config.yaml
num_attention_heads: 3
intermediate_size: 1024
vocab_size: 8192
norm_eps: 1e-05
positions: "learned"
tie_word_embeddings: true
init_std_down: 0.0513
Each number is 128 + 32 x the weight over the matrix's rms, rounded and kept within 0 to 255. Layers, rows and columns count from 0. Numbers have three digits each.

# down: layer 3 MLP down (transposed), 1024x256, rms 0.0514, rows 85-111, columns 0-255
# up: layer 3 MLP up, 1024x256, rms 0.0514, rows 86-112, columns 0-255
down85:120136134105096066125169113148127134102112169120097151121164113161114135150092121102141084086161105084153102130107213157132129143191169082120220177154163138150123119171139142070093100182155174091171097143126135103090080142149154149085108135201152118122129140048111143111090124118128129112080075106198078124087111072147183139117175106113143133206106163108058156176111142113091144121065091167152124105136129096148082098106109107095100126124141121210114134123119159184111157175114086094143048160088113110193170106179092080105166130131127065155153072102086141069118052102134130146064191179117157103134144100114142102173167164091085130149159121112154167169095116132084080129110085123139182058179101142070066111186023131136093236120034087164134075137119101119218118133125114
up86:090114139122093097122079128086124157151097133114124153158130170072111159092205103088100077199132124121156116144069158141129130199134125100074137108072135129096135184142174137129131076091184146125140133103173136147123163200111131161089165029066107140123154126153116096149128150093133092137083141108117138160118095177155124205081161125129119122167151104094124155134162116102143151149162175099158113164133080142162124101153135114163133122138178154182092113189141127194173103120141148084060127148070216093106173144153121140133118108122126127077124076136082136114087131119125154148124190194124155135098105144115203128114108128144107166155206155145137163126136091151158092142185110122184138108119141130128166131188122144142139173096099121081112127097118161120147134076103098
down86:108132082138099084036117126040132113141086077087175133203068148162125091079134181096124118161071141084137161107148175119112121183133096082075160142082130102148156158133126137189144087102166175169114116196245214147057157212153155144131087101154089127102128168097124096084118067133157061085111154173215092167118080127107072076126178150133121163125136148123135108116086163090144109205164156196128120183021085210136140081107107114149140102133100116073064101133132128210126126122085092172157107127150168118121149115122123088134113107170133133121146127112120097152087139141168103139115123119157164106179159070204051143067113095060084163166195156102088098071081143085105120103142165113127111151130163164126153111170131147154133166191153145109084073141161139108149132175161119
up87:154116113125111146150157141146126129183130116128137111116145124104108122173131127095098114073165133133153192158139130121133105137114197170137066131077123158112170109125076153054131192097169136120158127175131152156108112065056141128182113135129063155133174153144182121134103129141129157140132134113139159092118078148122154089142126167183184134119107096150116138190104164120102168135118146129128144077104151144134134144122127105138121142133112089175159151170160144125147174107084150124099146146106134112129161095171134119151116162171117132121117106083187105163149112045133074155147097137166153125147149119080134203071144138142130074111174080083118164174149163085137169144077163138115167205096099141117129060126089144077164099139179148164121154107080150148144138136145114
down87:125075156145051107117086160135097119180197085153139120105171110116107159111132147111161123187088140134131134121118107152132134111137074156151144082103182183137093109135139120108125109146119143131112133172094142106153133153148132169102154101113195072139125097061083085116117144148162085096151111135132147129139138151153115154099098121100115077131151119071154102086139135151136104153140138145099126179130115089092119132141109169118168145132131147094150142125130147103145169185111154123099141139147130141183154191093143137148109160089156142115181153189114114129133182105102209094116099113116118160132111139168143137171133134152092141117150168115114152095070128173155144102149075141177122074167147117151158147136094176188117137081137086115100139085128064143097073145097167
up88:142162129148124052153103116158094124128171093128148130094087111101165101107119134128095089148162076130075041148186065147144057191134118137180161149152101170122119150133094164149178135102126167161146123134125088197096044179088107134142143089096160131151120178108118107133123049117149183072119169101138080102155083129128145132095078105143173184080109130121149106148114108213155123109124175134100139126142144132153135125138171172084097086098145107160116198129078155107138134153148055080115056141135163165150125179102149121105175101075168161116123142152083123068151179128119188175172096138136160138094133123117149164131138118118190082149082111112147113176177162104181098093123109137134115159189098073112164114116170120088144114129137118079139146138133132090133221160119136
down88:094152142094098102092180150131190133043067097120167109149109097063128116042103100182176121067159152044148152052168139167161123158128117129151129120115064155147145088093105098122204071123067139154204169204147156095113083111051151155134129077154168116136095152085144085146088106159143138180185168152171124150192103147185125136167096071134150188071156119117126118088138173220087123082138135148141220117140149122118152140104077109120108102148125106137197199150028193111133152120188077145118131106084139123139101164085118153169094093107145114165145122054114074109151112126171106162177143168104198115063140076099060142164125172144163122157143126159162111139100180090093126098083101142069125160117059152177203171119126154142168125028128105068115141196125145079191168141105130
up89:145088122109107160087098091144122145199136139140173108143105112106125127124103151105160115086193081131058144165181069075069096172143201151116123118093120151127066114105123120171142114127159162062135111161147144119098077133143135146101086134118129124169108128096157122132150114145158094101129173130168163139129126128093129111125110169160140138183100222133108124139214100146120168145172155107119079120167192101142134098103169138114124099089113129129133066115132126143142136100124125121077155139158127098115149146102101086157110156113093121126142190119179162106075166133158116150116113136139100089155104123121075166150147142133150186124074145205146189067139155125155101199131147158111100178073094138179102141161075116099120100173141110149148167159142120165164139162071102
down89:117127183107092137097120086110157115099160140156119107096130112117137101133146154138092143150076171066161123193126117136163150113190178062129105113142147128144118124163146119145126142089134112134093118098148151067116159124113102091085185068108068114158132107148112164070131100106135177108077130125148102132085195055200112150126132133130120089131148081132088180124107098067143121156114082131143100103131071127149187148134119153073148125141137196141135147120156098131111075146135139149166151195162136117111089123111091113104202098183143112149095116167137109113136095101141179160108135128099162165142103112135135134096141115107153055108098134076108105142097080104154140153131137159063171149165095165076140125111127127093140089105096138162112072143131145111110100112139138
up90:089061160188135133146144147105105145117139081107112096110053117129168189068096133193168146080141115095144077079167118126115097119148140182105085164151125125137109080117153107140167152104133153114078153142147121153115123131153092121126113168123120132121095068113129145109093170130140073160086119146173125173154120117157110157167079101159126150121184166189147157080116156078101121121070119091134154104145109139154128167217199093134079097131089124158108094167171119133165137141148176113148166146149162144178154150093059125102108096084163145142126154088099115136096142176103134040063138204181085128136145126138129159160109125065179127101122110078080169120128127127094102105138144104106114119170131110100120147202205132128175124146111201146168096088154103151121124125151131
down90:135148193139144096120119158177119096125157211159145160121108103136091175141151088056074099155137139148124121098152160182124161108117093135118118139168130082134136106122097166134056092116147079119161069076140163113127078078115105111133168116121117159122085178120157194166137116100119144079143157110098102103081111175099121092115129170189131098207100076127124108177179146126154102134122086117145084124103127121076061149085132145089119140132097148194137157119141117124127159106089114128131110133081138091069146094114139053130121135144139183115114106123086159192187163152197111164069142124116038109096105126112158151108128121111127110159161122122131128160125089111136105128139148133137163144139112198083177160102194165128091135140146144135121107148078159136126133117080104
up91:124147113135121104108143096133145125128144098125177138065114139148146148095124106118110152068097123151130153128143185091115143081145147153127102183114118177125150168088146108079154187122158137117141122087164118149178186149132135132105150150150136143117105138092089103152078122144099044142119160104181144133134164111158158124140133085139063132150148129151117079139109136138115125082135128149123143129068131085145096134114162154140115109180103134074119118193156108161100127112169134105127145107184121147086144112073145147141118145155063115145138145100094139197104112139110148159110137154181109129100123143130166153156141104118095107117124113162145085132103161092177173175163082178155133125096140157153126142160084138158102161101092137101165110048113154127161196157182094
down91:116201176128098149092100130172115095155064158172103126156125108119198138163152074110150087134133141138105062145134110172054120083171100150112155135189119117166168152130165074144151126152154117113113181116130115142120110107113124117130147105129195119188127124116096139115149148154102159120156146169115127130135126154088138119139047141078151095140161058106158174156109155182177115143157115100066095097170079070104118176150072154184152106149115159159167141145081153148148070113122115134076122112147022192121109133203118094143100138126190098147119162165145140145159088146104099170158095129165157117149168152152146107134128092137179132147120164152163140142094169133092199151072114166102122158148195130073144096146146152176127192093112128099152145154177141125092121149175094
up92:123136061129136070186116138100147134124105172122160161095114108124107113117105142112140124120117026157122139119121133101176164186135122151139129154083118171116157119171089117111116158144141111091176123149120156146050218133135117129152154082129122141100116125172074167137167132105157154122129089148121080116147053157072129132107157152168158094131158197105109171146093151109113090155149156133147106103091198112130177139082120132150098128111182132178077152145082155108140134143138146105116111085062121161231193119164162130089146106164126135137147158086147068115136156082183152113155148129161157072152132154172139068101125162068129114085126112134147135122072129173127115134155104145183146082084132160160104141112103167148088139134164119091119133095152163115133120113132072
down92:147087163127123160119098178164091115133159141111085131137163139114163095104113162097149086110113183163120124152217087199110138151143165100129123053108135154167151101087125114174149078171099210103117164160089130078175091096099047159098163110104147124133184101064118107140119087149171126112184149153134135115178157126178117147122088138137122196187158118123154132083122131152095134127143140145095176134144127101100083107164144123120133166138140103110114144107173134118122104120166127170136147160202127098076080126171128154176078182103166121114147100177111181087145110175129148162122031121064119150057167137170113103196066078125129185142118122140122166134130117114098144105099108132140102106123132110066113117127096088129107162127136163148157134113106128146151098168127141
up93:148042086139120158076113126129099162141143105119130138171130116154101120151085129159119109126135158144125090172148078122089175090147127102183128086088148198077161169151193101137157119057161180063163129113132146167155137122109179133177139116089196158101102158153153153155137128123144173106144132090110111146136139069134105148072155183188130144161134151065165104092123166085152111165104174180160184210123174127096143071102158104124154109139077166110117083145111152125087075074100088166094096094100084187123106098171075126166089122167122204177145162135177113119119101157150153123161137196151175111110118106101116141143136129093121126115126099154135141100078179112120131158131147119113170123121091054095132102146080121159121099085150131188135113132150171093094105145118112
down93:124094145132101137129181120092111119128123062197153180075091084191135134100162093081133135140192156133097102058129126110200139103092129160116137126100102087114124122153052094122117103107121042150151096121165141109114091122123127094150131121132110140161126117150121109156091071103146166161132144147159070097084152182175133184160159165065131139097056114155120082080167128155104107133035163114114110153136115130123093141162127125094116100142166192105103104140178102167151126114152111114116140100141147093131097078128122129128109130131066074159147118079133093150141147080070130160112143105147156113177156120113138158105079119172099084145123128101164112136151131121063054110110148119126150100115102116096089132119125134145130139173114167063105197132135109128144118079129105
up94:137106128117169111106138143162130138147110168196173138140138184149116129114096113118104165134103133108061149144115089147098072111131086133135112112170123123144063139124138115161082138153132117142116178174136111092103144139131192103119121125152127114124130119094165125146069111170163133155144187104069121118074142145092122121176148183128136155169095116114105105137145099113133153126148166108145108094046125112118074176106129126076140094138117192082124088156077065131176150113155126129114122112125135199164090104138148111087082156116093121097115125155120147084093091176151126118150155153144139168115145125094131169178070146185137137133173110172127145078147138132128169121087174086153153131108167122185124135088119139115169117142158092107185149140070128185130114118099086
down94:137140135150069131147110078147128141091120173118106145120147133157110098139194148129097084122144123089197129088109133148132148143138183122172131175126111161095164091179152157151070111130150094161139140151115131131123143124101105119105162178092128125150118153180121159115215150121083194104114138170130157124137155144193119091107088095160169145117172101140147150140138175118141155123120092183063098138149120113143149122137170120124123105101149142169119151146172138112137137119128139115137197146191137116145191164137108136122182128131131141082144112159109160148168127146124151179116102136108159139142111105155097095109186115074123095147126105121156158120157146118160107152157126160092117111087098147094077105089160164132139064128189149127091155134200199119155143167153083
up95:057129164132121129135075127169153150164103141170183122116135116093146115172111077140122110073124137111108146156127134109155056146086059179149193105056120116210125142141144142121205092090115137141185123111115137112182141064092155161118117098169186111130157137104088085186140162101144207167116120163151089136139053091125103137120102096147140110190165174145135125186104071121161112102111113104132114102148101084099132174157115085233141152152060181086157103094141126090107086112154114074137151148128109134132070148122101203085184149120112140114134112070116158136120147146134142044174139105126090135106157167111122177088105137094189171136101126101050130122147177195102143113080125170071151123151111102144153095154119098096106172153129131093101096156165150180139141159107144
down95:122093151098118173125134061121090133187114167125085126125102061101080107171107128111184124161160109178145137150136138126166125112076107128151133136110111221123163140101130183171114178110140091155122089113118114152105160128189071152046062139158192112079150151181135098186158147161126087143153125076126196087058052149169109127153190122143044156118118125182184207093141122113128163126126134082116139178159098147166095138173157120115129136182101105119108130120166067125158113159125124168150096116094145155119087104151130150138100106136046139180139096070120174088124140159122147110088060139119107101113119113127129114141174109124123087125110170157156147094147118202154157138118125161122173111102173090126146139090131060172117181085115160111149121191150116101145141131108113
up96:112158125170150168159126145082147190169097125141134187121119111141137154166096104096179137143178157124104103124112114163161132091121142096121074212035150104097136109112135096120129161160135185137165126130106101120095136111130163114151104113119133058170130117135132135202093157098084116073113145133050126103156098076086144120144148145186096182187149157125119087166171129100095199105136140079170095071117139134109098152126184107144051119166105134144104153165122096119161161123114156116145141153114077126114126109157151157131099110091110100133101136074132114114134111087055148152115123187148097115144113149073111159120155123140176118146126076118125108135094131185134164128063076117124180143132142134143105180122094136116137149084132112123133175122133151098156180161193115
down96:082103148108105105126124124156082108101104163104118116125115085104105075110109088176121134176139111094154142156106143162117118175177099095177099074189116193069079194135120138182118108109050125106132181093118164114170178127121159118144172143078146157117098139108110200091155115180203127155130086102126136166091124157113138113127091175142133155128169091186098127109123151117087129144075133118130121114148141062100117093118128170127144036163146136151087124117148191122136198144179093137144100112140121129135155129143081098165134130150144112123153067091162078072146189111170095101178105146115120089204108149205130099153098107067131123153094213153087107111108144095098132133125184086144122110147098108127100121117169074145113058141129098114113142192083151130064058145124144
up97:142145146110184164155120142155134173104130121123122101134101161095158055188112149146122099142119157139146123092135165174109114131108192129162127179145115139152113163161087094166126107127117132093088083152185124131173148137107127105170147114111159169101154126126183090142158137071142144144132120068124177095145139105114118125109083123074101148126107110126124123130107098160117099136107141130130136101134160110120157146151115136088097154090121169125144180072093151095121085082161086119088117137090141107118105116174134104078120186141176127074093122075125160069154118110152144196133164111114177135098149124094112135126138163073159128144119121144140124128122121085112115147120154100169168135068101087168139074137181099180017163136058127069129121078136135106145071147128107
down97:080127165134103045103085120103134068162134085113143157176105125108077159073113130157135134151106118141157090186131149107145153159179141186115103115096067144132057123162130111071101125113129088097129162122135140119165087060175152115141111121100129101117106143163087133081158160107105114171102115151114089091111176163088151152156159106143167094167112172159147146167072188159131183096145090154150141122108039118145131102145083136111198186163123137189118153165149147130125169151095125156171131157154120158151145067096066156121140129147149120158134165109132121169112173056105145133152125119133157097164128129132101063104074131096136114144118134150088130094062138221126111139153139113094186081142140133142130112112152165149164128154131149134093132139105119121147139089164128
up98:125154132152129125140105122099157081141120096142156124149128093085093138109162150173141143129174111136206086103132143131136131181113120151106132106171144137148156118149097119096091119125149162121132166130162148131112145205086168105164179106120158138150041153131143135117068067138160141093102166112172116124130128114163098146156158124139045091097129083072089110115123151156099107088105119156060111113146167143157132127169160198110115138099118110123120132156115130100139128172114188107119106121187130148138167223177108114116102121140165117154150114101113129140117165135082132109174097123093165102167136154090173135127108127147091170103171076142103107104143103162087073128126085139128078188129131088074133133127093129118115089110097132062116153168108097123134085133066147
down98:126126090146119188127140123144133132129200192124094184086181196118150136217103192080113122104134165105188180148142120179141139073118142053119080148116068121076171128175150145143124096145123127106132070145064104099133097064119129140093106196096132177113163114138183049135084147115154090092162109094097137138099112093190124124148156123094138212157158059141084129177150131133147157081122118106171157145140103089144098150108160124115089135130096094155157159104162114138134133174160150134106134160175104146120123066111145152105121114153108107109105153076128206113128010083113143120059127178140119149150122116162131121094143172063135116095146101126146120165105065120140123136115160130159153093133137177118123085146119132185079107170149141106127111131153110112117093157131092
up99:051120076091135046123174118156133185105134186147070209080139102182111124136112155118109158086140096151199175145172148116030118122080127126171163145140151132201063082120144105122073070160131179174201082110121161153114172111185145141143166114155153109187132125169105104162122092130081104110046156124128160156102089159149176095093149189102149119185130138166062059196122048171209111110124078135084059049101151147112131135105134190105156128116151131112185080208105187154075156163109114089145198072112168215162141147091053181181131114146133121094157116101077177081181112075124110106096089181188114135140153104116130159087142153123098108116117112136127184111105160112204121126102117151131170114135149133142114136152062175122074125121123089078162106155085149114179167101126127
down99:182153130114150155099128123145085124122192114198129084093153136151112139169058104050086188084127184118132144122108127074071079154114094125117098142102076117130145104075129154130069082112191096161112098119102155076157164092155080132077098090185115127065140119161120125116081136092150117135127125099111146095073115121185173116125198202151105145130079132127168108119045059168146158188120156169081095171176172171135126171135112193110207152111127102127138058102127078155140111126093087177135134208100117131104107051180134090136128142128129153161060106182161157146080033151159097143126117117130157219076177148148127117103172162147071138077140080170193166063075139099194198089114165122099138117099086127098193146128153130164163152145073151161223073101099147120188156179149136
up100:151217149165181114168152177202121165083139099186152116078151082102171099108130113140105082119090136078111175089105097099147095098134159098126115110174069097118150167140095112139168140142206087099076119163045167168086129131138103121187104135128165108100133073148149128093075113138059150150145071196140078096106151163150157112099157111115165093132086152080153135094131155089171097144126115106144105187119046132114095129149117136102156163156226208108080113159175116122166136127143168094093188113037089089095134125165132125100118156162153101087166104091168109162145151142079175123145171184086114106105138172114087068115103107158142099091124128200156116165090121171165218117135149118090082149072136142106090121125129111146114136108105210096124155123146143116073115140104130
down100:139086127091127176129110177114166052186069138138093115103110118157153107159075148162165147122084130153125166163083100106114100100123111108114107118098044153163146105182150185120106145096084116140132125146149084105168163082110100100095135147121091141055166146093119103172116071142149059144175107072144189133134150137148096099183117103170030130164137061181121158205131126113204123171147139134150122084168184131107142124090140110086068139071073081130149131069053095154092123132146123144051145163159113134058110109159136162138091132190117071137121153137126129107178100116135171123198124102106139082135102175143127178131129103101112172136186089072137091146178066060094130096113054136140213163140093155147124168093103129102134092140117123164120063141113135127076122152140072
up101:125176157105131130078151113104135125133150147162121091109118122136151135107111142125154109131121108222097185171153131098080139129135159185040160158151141103163110166141148127116108121111119109084119126135112054185161131139154154140091145125127157125089118170128137102160147098175138141131111112124185122146081118078114110084156164186150096146093102134096072103123152124122131152172103076175111122101121121079109096142125133175127129159109153227200126160127123133132096105074083054135059179183144114146129156155072064110126148104170161127134122115117139158141162099102152096107144125202094149052150121104142142164185137114149174071116116095105144133200136119125125154140096134214111119134066133162153156120197097133069086135196083105144136117156142130133141173135125122
down101:116087136160130078127121123102087174081129114124115173142111115123102063122109113152117135166122162078105134102107137109184150162109137101198107139120149129064087114178125104158139128157107127145109117113142127096129120084150136158173142100137121116153148098106106140110083134159133112095120098078130141130157128165084093185129110103152121103119163182181193148137123134097107173114127197158143130176125138163138115117134120144125087144136115087099093163174160074131144145153122165176142112107154132107090095150208162191141088084159132115130095132115132099095088171155086095126107134041148111209102151150172154095069089065123115179143123163097136092109129104119149098147214131118146155151205127107124117168152150101178178134122137150163129138127139143148165104090113122
up102:112123109113135136126146080140128116158120118150112089105120124098133128145175108150161082123147152131132123158119114144102142126100120133133176134177169107099155146132149166156125127138144148128167203128102144170136090106147133153137120103103129076124111138128128126119072121127123120097122137158130156151149131132072137091131122168170142150099138111163144147133128156147120091174081089079132139102117169141133068099142111130113118073168111116147145120143104119175096139156115134156109126121113155143104129155118100088106139093116132146118128133119211140140129071099115157151127174110115121150110129167113171138136129089132124149136129127147109182134205158117128078092107159144124111126125114084105122171106141152111154151175150108169130172139117154124133176137068133
down102:108127131100134175144148138127149103166143171130060125127114201109141122123157108059114118086107126138118152125115120131142170132076125161148116139066108155117130128173052112115144132108099116122150077141123118128135139138066135148190146149076139141120152143207114116135115155100156120134159106134125157168141116128166117116063107092120158108142081166164124112105140089147140138143113129158144160104178090109110172155136111084176104148096125127109155124149108116142155133109108088157146111171111115084142148122107154088131134120100096127133147091101124083115080162127128134151092094132122132165153112149193073162166142166115116164091085124141179053113107140109094106155153103149156140147136180159142159124141135130181140132161143123120118163144188101133116119125178137
up103:139147108121169164082116130132114099123135134124130162128117119107140131111190143153126090133060112097071169095085058100119066147130095124078093104134102118136186153132162111053180122094133062196174093120178187143154082128194190124136115159138116126120107155091142131103080079100123166125161103075139168113138196169130074129141097147112073175131143127096155167077168154092141130159135181131124098176131103101104130111147086144130108118143187130148097102112074155117116192169135113212161122150141206150107149147109150133151111182079149085140176153168108114176153084095146150128162143215078105132123088142152172111098105147140117185127138107091118153150144134130137124158127151178108140095102122112079151105159088189134073188145077114113173137143102114146143160150085100
down103:091098102088104146097135080150093151113126138066093126145146109173149153103081147125176213112211128144163128144165206134147220141183110126161109183136150090093191063144094130102052089110122179074124100106138117120119152104120141139132097109152107140142128122173120166114149149139090150102097136091150142166136147116123176127145123094173138141096115112144120117209115085100109143122165138116117185116081106116111120145100150082135076134125130138099152083120133154167087090097156165105132112155122119150189154132130102071153175101100135089131101072101143166120129110129106125117150149125140125122174138118121118205134170082115104128179057148095185168077116153097126108118085143116161138128184196164140165151101111128128123108110164108177099059161153166107126150113137127
up104:097152044178135197074160097103090082130150109139130190114137152148102118142136173137107086073140131133176150146120092124149120116099109154203155113165099176096157099152117151118159134118144146104140193165130108102091133165100111150164169159114134154114117126138115184126119095130079124146210107103111125128131130151171133150141116162113124211149131163085085103141120128146169105078092149136193150104125170116101070125171165122135145080142080090156160123150179111189113096109155141140091144151082149145065128147108141150124120107108145144091140120095137104050098114148105098150121136113096119102149129123133120102149158125147147082135070095148175106119157126139084144098095139157052112189099145113066111102110088086124144156153095147133157114126122100104101150153136133
down104:104070173124181072135153125173164123148111110139118108112136111130126137138121153151117167173112125154094152140147113103147216132198125110143118101091190079131106141128100117093143109101123127132113136184137133137135120117150134120117110122187155121160125131118149093112146135080150129185118133083168108060088107150120127118144183117124154065130113138185200145119122142112059185141103117098105135075138085117097141093133062124134139132145128141127085170158091166121153150152084103188165069116135097153132113068123111102100139152084113109149150147120133166171122168096069165147143135118087183143171131139180116126152118124106075121103143151121060186121131132119059081139161141123130160084155107130154118111108173114160113131131117083128104157069151117149158078102126160
up105:078091143130092079127121105086137111119187157136121119127080128123144134128135158135174130104132058183060146129114141087126132136152137132127161143141119138126091139096153148113110069096123148146142098105172105111115088149117145159109155130113108157132135152147136063159121119162118160111140085124158151123114147146116160147136074026142124165115131117158109116135164092069110110124121136134110131148071167171199125127104095115137126137106048084137146145185091064138158172133118118081171136144146119198116120148112139122155156096054125161100135164146051142173127127118103132117124109068115108127165092119099160139170147122110177153138101113091095138089125143175136054124125121208125139135093141096132158145080100140102103160093181131124182156163138130112169147100142129
down105:106093096118124093116112159078085099171098108146131075137141164074133114113078142150131040050072158088112092093130107155135089128167110147137099170075106138144183075118141157105124121133136113091101102124135097095145146134125126086118162167112163101149144106136154101138162170111134133123068120105146146127098107145122096117126185116164101154100122170128096198100068137096131172119111060132123130111121146135115085107147143122167117206107168067160131125074120113187132151140136116217099192118162093126117183113142140114097146174133174119121120125111211072096120136147089171174144121194140197133137164082173103160147166110136094173132081093129124114132118110202156104167187098126122112118096157096118090170095124126110146114093148124175146123147147117116119124156159091
up106:176153153136183180140172132121112130123162120172117121072115130134062119162127129122099172069108165117121089174096093104128137106092100160136108156114101131122125093169117147117161135129169131099130135126120115118110133117131157134137143105199119110160184096133154066146053107133127139157107103139145130159109109161167082126142150127109144130138136177140156121178101141102117071165135175075091138163130133127100115179173118164127129159127175119133108121166091090107134117150168117112129185168159133121036118098139098128086130171189095096141149113144101194154176110137134102140117102176147098110107128098144116158196154149056155129164121135152053104139168064163152139102132096147163127135141127152156106089065114133170166107181100124132143142095175181100145152148150149
down106:122090129168081076095119164153166159134146058133157128179119117143172184134130134109168164110099160140154198171156171144142137194134119108137178129114132142096108140134124120109123125129144150132109111109142132058183170121126124169097108132133156185088113139096078125128149118113133115125118161145178142138136086138115102072189129116070133107166127098079109157127147103129115159128141086134077135087107121124166134093089123109118120106072152143165100181130136123179127148163132108158160140086140122110168125082132132121136125106130122134146090135136147166158090128141138117102132093107093199142131088176123161123094076166149138134126100136115109149072129128142125108167161126105156173152144174136122123106114138157139151130126113122108104108158118074094138061155175148
up107:132133131140141148124160137154125129124112086099143130143160131156119126135131148094132154120104111132167140196119112111129149150204103167138090141109079094127120101150146109162149092088193115180157143135163149167127108171157107132122121143086122156114094111179179173100103109139119140084149142096161175143130142122115185123115153129088136133159125152143114172172143157124162168151140139104165085156093099130155053129135124140140095104129103124221127136126144130127092125139089152156154114196131166078105135184134034140105148170104116159101152100165109167120162115127085095137095163150142146076072087108139143141132151125129107083089171097125130161065152124114167106117139171153095093165099104193168105137119116102136151103165080177117191121011096151110132112110132144
down107:148067160127151126164112143128116142119120129043102091181150123128143131169127137079164106186146112123093093116077159059171127128148120102150150139165161130130170168110151080124114140120062157070158117153083094146138152168027178174081141165129122083112107090105151092083097073130135138176078066154099125106181216110103172173122088170098076085141108085131208116091144112120060122118103085181151132119117162131172179213055104133156136158190073109097136098142128107104143157146111171109103126160123214085159110122149149133148094123110100118115083154161135149136081126114121137080139143058106126154117181157185143186113120124157115140139147168153130123111181137120099200092129139106141142149172123137162144158156170119106208153136154125104087111186133135109120161106132192
up108:134103129154150130127145148128171134118148123164116183147172177197132125123166090118138130084144103143095134121148120135144129146193107110136117157176152090138161137114104126102154116112137111110103154152103092174142131130145144135138163106149122147110146104062116113175139173113137133132108114107093095114159145159151129139149116143122173113138140115132120120162202112133161116147092037179160127127114160140092181158125076122147099125108129138121085105121112129108139120108092152138159119110157098114125149106168192123071117132150097106140104130097133147138109132120114123107167120085131087168121126117126138104191135094104137139109133087124087130124081154114063079076123144129181158135157052140089138066149160067132125134119135135115114155061158123173168129138161095
down108:107105117142107104132101132170094133142141127123171135122135147151136196156088127140149100184115144121151120159140137109122131145150120149100105128122081176115113147165147135103133088133153121147145075151102106140136087183201162163085119148142180135156114099147148092148177147165089105163128106108140154153142148126121096070103095101116141118104091150128140176108058141126113129100142130199110144134122181115106083169114132119114190115145133140093219177085180192121133123124180108128144157145140097117157177153091085129144097135082137170090105125153178168127119117110191116127162104126173111141159134132134123114102124162103137136125093123170076158114175143180144144140115150139133087195119239164155154155172077166119129112116095119123180152204089120124146142171139133
up109:205071148103120169136119098099141119138173133188153115049120128159144179115108075150141124106149076150175161158126173167158168098083105143099134095087114106167110101115116165093089079153079098133145136126140151096152119148095168193149128109171120059186124189142150115113156147076160118146083183101124166144155127175063089157126119162101149173136174103144112124160151149124125107104125133107178100161131105112117103152082129140200121060118117122177175172191069090139079163074120108117076146098172109164129115065092154203129192147151104183138060138188110161141135084105151071144172090121069157024074124105150126195161153129113129125146037130123123115112188063142146128150173080103144165151156132174118097115206172129189098163151141137135117150116131184040190081123120107
down109:131124116147106073154132158160132096145124095137109092159151075083191160114142121138206166155124089145147138139151148126091149159129145135110184073039124128108157146163141117135154163086094141113120102105115137125050122172124150142171160087197128159058094118149153107127126161095115105145100068182207145129121108119096155143179118089188161147133179132089178124143122138132160113101085107125129120105162100142128119154121153115114186052124120104194098138107097112082142140149113107115173099125170141201201119131137145141166104083137081106170144124152129114124146062181092106117183160106123124124139107160116116071112095167083185098158157168080151139136096126143092149131096137080144174148176195084144085169144104143116134118170095084109141086198130134171091128121168154
up110:125155134110135167088112115150147064193127060123106104133139193118131096105154138158136117098155108133127132123122157153143121090146138103077125130088112066139122174140136170150119124098132107139089101121120141072157111154130085073124100112140137150179126072020224102171108132168110138146138121101105064111171040094073143119131162114154150141107062096151164203120119118092144130126105143106101092107127087060189127127162115147108113156111095106127114132187158170131134168147113148181113110120094132101126134157126162140132117106160131134098114076142160093152127131113131097115102173183156107053148110139128118079138156186129137092067124166131145097152124150159111154142048144128097164132147170089157109114180126099123134131170181191090130157094122143136115192070128089
down110:167147128117125134161137170107109168152144107133147120117061168148119095147103115065134129130120140059103125184098131163089209137057130139179072147068160112138160147125115093129109167119121128144146106102167130141140090102075138192128130147188093127173127126123130148141181113162089150177152214116149065120087160119105109075152114154131072092105144073128188143164099173154133143110164119121130144100156141136115134095107141151052149099219141155172171150110189142173042128103101157186135116102146092119082179113130112126124089161160093117120108117144113133131113116071129085153111100133124123142128211118162107123130142076118099134163167166136125111108147133079132062098175158121113059115135147180074087069057111083092091145110155134149077123194151157104149082175065155
up111:142176169254129130148125106154153170149161119092148125142139118102091111127172110122161111154147110096128086136132132108117061152142094067155157098087130093125121143094117070107097159142111169096126132125122171138162105112097118093118108116138198108095161115142145162103109135188151162137132162158103140115143162121193123157090148203153107130109105073098111119049144178180118150116150102131174154155108147091135089191158106079060105136130131151152115114161081126150129110129087126141083098149138129102124142184111116095137094131169157188150121102046134121118119124171125137114197146096117152113107189136112129105138088122159116131151198131121121151108151143152118124124164149123117116196168087130149133129180196135140101140151160103114135135103138161136083154101126103
down111:077101092102119117132184114094076096126111098177127123077110129170099148115088113106100114131148184061149113125120126182147178112108129155126050151165123187135129092083083151138101068079135105143101141108159137123114140137145123143125131110132098122199142131141122114141150188092186040146134100111133153139102087178089109095142142084123128088084126176117153148179134107098157101161097158170119084096124131118114171057156159158133152123087104097134084083075123150116066150101143104140158169166165149214136112082172118152099132175127135099149163140180142134173113140082126117190113116166105088202150097158114147129101163137130082191095045131151148110130103098098146114121113071129120108165163173172133113166062109100179177126135066125108060124153113119154191081157059150
up112:113117116139142147087155168118150151169149096157150108149115161112089178094146109143118099068134112136149111170095199188134082150097138107090115154159140143104119164155124142116072077125118142101163084160156145137104117133101153102137082142112078070093107118105163148138134105122147091149106125156138119162152107066119194067073159120151113181103157174071202153121126116139128169129105125187148112118143134077095156121168064111115104139108049145133128131159165134115190128148120159176128174102099202086077190106161182061106139104120078082140113140133167099126131132092197150148064115163058128084125120089061086125183103140134161085143063121101149136081134137155132154117133139090097063176048116175134155135109128140140094125155160134131071086152147109183167151106094139